Each number is 50 + 12 x the weight over its row's rms, rounded and kept within 0 to 99. Layers, rows and columns count from 0. The size before them is the row's rms in percent of the matrix's.

# layer 5 attention output (transposed), 96x128, rms 0.0716, rows 90-95, columns 0-127
078:52 36 59 45 59 39 71 54 38 46 32 41 39 57 55 56 40 49 60 57 53 44 39 55 63 35 43 30 61 40 38 37 45 47 54 50 55 45 67 45 54 42 73 37 34 65 72 62 42 64 56 56 55 19 34 61 67 46 68 36 40 52 69 31 68 50 52 40 46 40 50 25 64 49 45 57 67 34 42 40 65 37 45 45 64 52 57 60 67 42 65 45 47 42 45 16 58 39 61 59 47 58 57 45 34 52 51 42 28 73 44 54 57 51 49 42 77 66 53 38 58 71 38 48 64 52 71 53
083:54 56 59 37 45 30 38 55 50 53 67 57 53 38 47 43 48 47 53 20 51 60 32 37 57 37 29 59 61 28 50 60 54 44 70 43 42 50 54 54 48 44 60 52 55 54 39 35 57 51 62 39 54 56 66 36 51 37 49 68 40 38 57 20 77 53 47 53 40 64 50 53 39 49 79 68 43 64 53 40 81 50 69 49 54 57 66 49 44 39 51 74 42 46 42 32 50 42 67 50 52 73 47 51 43 74 64 63 68 53 39 53 35 36 57 56 40 77 46 70 45 55 71 58 49 48 61 42
079:17 36 49 39 44 37 55 47 56 49 62 38 39 61 45 50 39 73 48 48 54 48 39 38 79 37 34 60 38 61 32 68 58 56 60 60 57 59 55 45 59 46 50 43 46 60 35 32 73 44 36 61 17 56 37 47 48 66 50 39 47 47 43 70 45 37 63 45 48 49 49 27 37 50 60 47 65 48 41 34 64 37 69 60 40 29 52 61 46 44 39 61 44 64 47 52 48 38 39 25 73 44 53 44 52 43 33 52 46 69 53 78 65 50 48 46 48 41 74 55 34 43 38 36 47 44 52 64
088:46 46 67 37 52 55 62 27 51 45 45 43 60 51 58 39 52 55 60 40 24 68 73 54 40 67 70 32 59 53 62 57 44 49 72 52 54 42 49 70 52 46 33 47 47 26 42 40 61 59 59 61 45 60 44 47 42 60 41 50 41 57 60 46 49 35 52 44 69 47 33 46 40 41 53 47 30 70 65 63 27 53 51 39 48 38 45 46 65 45 49 40 48 23 57 37 37 47 36 50 44 69 43 36 62 61 69 50 08 65 45 47 52 68 74 57 42 51 57 39 51 61 50 57 34 60 69 33
082:44 54 59 73 55 46 30 52 54 47 66 55 65 46 48 60 56 38 50 37 70 50 52 57 69 52 53 29 38 38 43 34 44 53 37 39 71 43 46 59 61 36 39 50 76 64 51 35 44 38 36 68 64 45 53 59 37 36 81 50 36 43 50 40 66 39 46 43 49 61 53 40 57 63 32 47 67 47 37 53 57 74 55 28 33 58 51 62 64 55 72 44 59 26 39 45 47 61 49 47 48 55 45 56 54 56 57 54 47 41 57 69 30 47 66 27 63 74 74 41 61 30 56 50 35 48 45 36
088:47 51 19 37 21 46 55 30 50 40 65 39 44 35 70 48 63 41 56 58 48 48 68 27 31 57 58 40 52 50 45 51 54 28 54 59 53 47 39 62 52 43 54 55 50 40 27 72 61 50 51 72 70 41 42 55 35 56 41 38 35 51 56 54 45 43 56 57 56 45 43 65 56 43 18 65 60 44 56 56 64 51 45 68 42 32 29 59 64 41 33 45 56 45 59 49 66 40 39 30 63 44 48 43 43 39 53 46 46 64 55 47 38 56 49 56 77 61 51 64 52 22 68 42 35 32 45 31
# layer 5 attention value, 96x128, rms 0.0481, rows 91-95, columns 0-127
094:41 73 56 52 58 44 56 61 40 39 73 34 54 69 48 35 48 63 72 58 35 65 35 48 69 67 59 74 50 52 47 50 31 63 43 51 71 51 39 46 62 70 34 64 48 47 31 60 33 59 35 64 54 53 55 57 61 51 60 41 54 38 66 58 57 64 66 71 48 55 62 49 46 62 59 60 62 54 35 29 51 68 51 51 46 69 63 51 39 65 47 45 26 37 48 50 54 46 42 27 33 64 32 61 54 50 67 53 38 45 63 39 54 38 29 68 30 45 45 55 62 32 39 59 42 61 49 61
085:46 52 51 65 68 44 61 33 72 37 36 46 54 49 43 56 47 61 64 66 43 30 76 80 37 40 52 58 69 54 46 40 63 55 53 49 52 83 33 33 61 67 55 72 47 43 44 32 66 58 42 70 55 57 60 35 44 46 64 37 47 55 49 38 56 71 27 41 42 54 44 64 56 61 49 44 63 56 68 51 40 55 57 45 45 76 42 52 67 49 35 66 40 42 58 47 53 68 63 71 37 43 37 75 53 39 49 58 63 59 46 39 54 34 44 43 50 44 60 47 50 59 59 45 24 52 42 49
090:43 30 51 48 52 56 45 49 56 69 62 49 46 77 69 29 53 45 54 52 34 40 56 31 49 56 70 54 59 27 37 52 44 41 60 57 69 44 45 35 63 35 65 44 48 70 55 40 39 70 58 40 38 45 47 54 50 45 57 59 55 72 47 37 40 36 62 63 41 52 56 52 54 48 53 49 39 47 42 20 31 45 61 75 68 52 35 58 63 31 53 63 55 76 39 50 45 63 51 60 56 41 58 56 42 52 40 16 57 26 33 42 59 46 37 52 33 49 50 71 73 55 51 58 56 46 63 40
089:61 41 46 49 51 56 31 54 44 56 47 39 36 37 40 49 37 37 46 67 55 62 44 41 45 22 39 60 33 55 55 52 64 62 52 70 59 42 58 51 31 45 54 61 50 37 34 67 43 45 50 32 49 34 46 46 73 55 45 72 68 45 41 67 42 66 66 29 59 54 39 36 57 43 63 42 43 42 26 48 27 30 43 54 62 42 43 62 66 35 45 63 26 57 57 53 48 41 42 25 38 55 34 47 28 50 46 81 60 63 45 33 57 49 44 60 46 63 34 46 47 50 72 68 49 65 56 53
096:43 36 68 56 50 82 31 40 50 49 41 50 54 48 35 61 44 28 47 52 39 60 64 71 56 62 49 39 52 68 35 48 42 63 40 48 59 33 52 60 53 52 56 36 47 62 60 42 57 50 44 38 36 58 49 45 59 60 34 32 42 45 50 55 74 45 26 53 20 52 69 59 51 38 51 51 42 34 61 79 44 46 72 43 35 51 49 72 60 34 42 49 43 68 46 52 38 67 36 37 39 29 55 57 41 53 59 63 81 31 37 41 61 66 52 49 55 65 32 58 52 47 53 60 57 31 47 52
# layer 5 MLP gate, 512x128, rms 0.104, rows 0-4, columns 0-127
088:64 63 66 52 57 39 56 50 50 30 46 55 52 54 55 54 44 41 21 63 53 57 48 75 54 44 45 37 58 41 54 44 49 62 46 61 85 49 65 36 63 58 36 39 63 48 57 70 47 69 52 34 55 49 21 53 39 62 45 62 48 45 38 46 39 52 53 40 37 65 38 43 58 43 48 38 38 70 54 26 72 46 62 69 67 27 39 33 72 41 52 47 49 66 57 57 59 55 45 76 57 72 34 48 48 66 41 27 58 48 60 48 44 50 48 58 52 34 59 45 43 28 58 38 58 67 52 51
119:56 40 74 46 35 61 47 67 61 49 38 77 60 37 44 55 54 48 49 59 54 61 60 40 53 63 42 58 47 54 49 60 46 38 37 38 28 42 41 46 32 41 72 78 47 28 49 69 47 63 27 64 55 10 40 56 34 43 46 67 34 55 62 43 59 51 72 29 43 35 71 49 66 42 52 46 57 53 37 43 50 51 50 68 43 41 49 41 40 43 61 46 52 69 43 40 53 46 56 54 47 64 50 48 44 37 47 28 41 72 47 38 53 54 67 43 66 35 63 50 65 50 68 35 58 38 58 44
104:42 75 51 52 55 44 26 56 43 55 56 55 65 53 31 30 65 60 45 49 33 72 40 42 52 49 53 59 40 41 43 63 41 25 53 49 51 63 49 71 51 17 42 71 61 56 60 67 66 36 47 37 25 64 53 58 37 46 51 45 41 50 38 66 53 28 47 53 39 57 59 55 57 59 52 47 67 48 54 38 52 69 67 51 39 39 26 53 43 44 35 48 68 32 43 54 28 61 53 64 60 74 33 33 40 49 62 62 28 68 52 60 63 50 56 49 55 43 53 60 42 60 34 53 53 41 36 38
098:52 41 31 68 49 32 25 38 62 51 65 23 71 31 64 55 31 48 39 51 38 44 68 58 37 36 66 72 58 50 52 53 35 60 39 39 71 62 36 31 56 38 68 48 56 40 34 45 38 33 46 51 70 55 55 29 71 58 45 27 44 55 31 64 50 59 73 49 39 58 48 30 33 39 53 53 46 40 59 59 41 32 64 40 42 41 55 42 41 41 59 60 56 38 40 56 59 61 56 57 59 37 49 56 61 58 47 61 69 61 64 43 66 50 46 44 46 51 53 50 38 56 41 47 63 66 55 70
036:59 41 55 44 42 58 37 38 59 33 57 16 59 58 54 43 46 45 30 76 34 56 33 46 40 33 50 35 56 48 30 37 69 47 37 50 65 44 60 39 46 40 49 29 47 28 49 54 58 42 70 52 45 60 30 50 41 60 40 66 31 40 63 54 57 57 61 66 36 44 57 62 41 52 53 61 69 46 39 49 56 67 58 41 53 58 54 58 51 56 59 51 43 54 29 56 53 42 49 58 41 37 65 66 38 07 58 36 52 62 71 48 67 44 57 55 52 49 62 37 42 52 50 57 40 17 61 50
# layer 5 MLP up, 512x128, rms 0.0993, rows 0-4, columns 0-127
078:55 45 49 62 36 24 36 53 57 63 52 70 25 38 27 35 60 61 22 35 44 57 40 49 48 35 52 39 30 35 35 46 41 57 47 50 58 46 65 42 66 60 35 44 44 67 42 29 34 74 56 41 43 55 55 40 44 46 72 45 49 50 57 36 49 66 47 41 49 58 43 52 63 55 53 57 50 36 64 52 56 50 60 64 60 31 45 27 40 49 43 56 48 71 33 58 59 60 10 69 25 44 41 27 58 43 55 35 33 54 56 51 48 59 47 41 41 58 53 40 42 64 45 44 46 46 56 53
117:38 39 60 51 30 65 46 53 43 50 63 65 44 50 48 38 62 44 27 61 55 72 60 57 36 59 44 41 50 30 68 37 37 16 46 51 77 50 55 49 37 28 50 57 46 54 37 42 45 61 60 44 57 61 41 45 62 34 50 66 45 49 55 67 35 70 66 54 31 55 33 51 60 37 57 50 40 45 62 59 51 52 65 49 64 50 51 46 75 51 53 46 39 40 53 45 53 51 28 73 46 38 46 53 33 44 33 24 53 56 83 34 44 48 51 58 43 50 35 24 40 60 59 66 41 36 51 55
105:61 76 47 44 45 44 17 37 50 54 28 45 72 58 45 41 69 57 46 52 22 59 20 43 51 43 36 51 32 43 44 58 39 25 51 49 51 51 38 50 37 37 57 61 54 56 49 72 51 42 50 36 50 63 70 47 77 57 45 75 56 32 43 65 50 49 44 45 42 63 57 57 40 57 51 49 77 38 68 63 51 56 61 54 47 34 43 55 44 44 45 45 54 25 57 53 36 55 39 49 31 75 41 56 42 60 58 49 35 46 42 51 59 46 40 43 56 52 61 60 58 60 24 49 61 47 28 39
102:66 31 69 82 39 55 52 59 78 43 54 40 51 53 36 63 26 33 53 63 59 43 50 51 67 52 67 56 38 52 30 61 69 28 58 65 69 49 56 44 50 68 41 46 60 62 52 48 41 55 58 67 64 32 61 52 48 48 47 41 43 36 40 57 50 49 61 45 60 47 70 56 51 32 68 63 56 44 43 36 47 55 75 44 65 50 49 63 55 37 43 39 64 25 48 42 36 44 61 63 53 45 71 45 41 70 30 40 62 40 47 66 43 47 56 57 29 40 51 41 58 55 64 46 47 31 44 69
037:53 38 56 31 50 48 28 57 35 32 63 59 33 27 53 43 29 55 24 65 50 71 42 35 26 57 55 29 60 59 19 40 55 35 46 51 50 57 68 41 56 41 51 56 55 27 43 39 35 45 62 41 59 56 42 73 43 55 49 56 42 51 62 63 56 36 55 68 37 55 79 55 35 46 51 54 36 43 46 44 57 61 56 59 43 43 50 71 63 53 57 59 41 41 27 59 50 55 43 39 52 48 65 39 44 37 37 58 54 38 42 65 52 63 27 49 38 31 37 35 29 47 47 51 60 48 50 34
# layer 5 MLP down (transposed), 512x128, rms 0.0253, rows 0-4, columns 0-127
097:54 41 64 51 31 45 39 53 54 58 56 61 32 47 33 37 71 69 30 37 62 58 39 52 42 35 66 42 48 30 52 41 77 42 48 45 56 60 75 56 48 84 31 57 63 82 51 52 49 59 46 48 44 55 53 39 38 56 77 49 54 54 48 41 48 53 39 38 52 38 62 59 61 67 46 58 56 45 58 32 46 47 50 53 53 29 66 42 56 53 37 48 76 60 57 60 35 68 17 60 41 48 55 47 28 38 41 54 42 69 58 59 49 76 39 51 44 57 54 50 37 57 42 56 41 39 47 48
117:42 58 36 47 36 45 51 56 42 40 35 44 32 35 35 41 28 46 43 48 52 37 37 27 48 50 45 68 39 45 34 46 43 45 14 49 65 65 53 50 42 45 67 59 66 54 59 56 23 50 46 54 51 40 40 66 59 60 55 25 41 58 65 35 73 59 49 39 41 28 47 54 71 76 56 52 50 49 55 59 59 42 45 49 66 56 41 44 42 78 70 33 69 61 37 41 45 65 61 51 59 42 53 53 45 46 49 37 48 35 35 75 36 47 64 49 63 56 23 49 46 45 46 39 41 42 63 53
107:43 38 54 31 61 60 37 74 52 47 69 41 52 66 45 58 67 52 45 47 31 40 71 56 45 51 57 46 49 54 57 53 47 60 67 38 70 46 57 23 46 66 47 54 57 48 57 41 48 48 57 39 62 52 35 55 52 38 48 32 61 57 44 52 49 52 61 49 66 54 57 31 75 49 70 37 52 76 22 60 45 38 41 67 44 71 57 67 70 42 30 37 50 39 63 43 67 36 65 60 53 53 60 42 41 18 57 54 42 56 46 55 45 63 45 54 29 50 65 50 57 32 29 66 59 29 58 51
097:65 43 46 37 66 49 46 76 55 45 61 46 36 40 33 39 49 63 59 60 67 20 53 49 51 61 32 44 62 60 46 71 63 64 52 72 38 57 50 40 66 68 53 41 62 58 58 29 52 48 73 46 56 43 55 33 58 42 18 36 34 39 51 39 36 56 23 44 67 58 41 25 39 57 34 50 43 63 52 51 66 44 51 45 58 50 37 51 30 29 55 34 52 37 55 55 33 58 49 50 73 66 55 48 48 51 65 56 31 55 52 57 52 45 54 64 44 43 66 36 57 30 47 55 55 43 45 33
034:26 50 58 57 39 52 46 51 59 47 32 68 44 40 44 30 26 49 29 23 47 51 66 35 24 54 64 51 38 47 74 34 47 68 42 47 61 66 58 55 40 34 45 31 38 55 60 39 46 53 61 52 37 53 40 56 47 45 55 59 64 54 69 62 44 59 52 63 49 39 72 37 60 63 41 47 56 61 36 56 48 58 35 42 65 53 38 26 65 50 40 60 47 57 42 71 31 57 45 60 45 36 49 46 45 29 44 56 38 62 53 64 42 64 36 35 46 62 65 43 41 31 33 70 40 38 52 28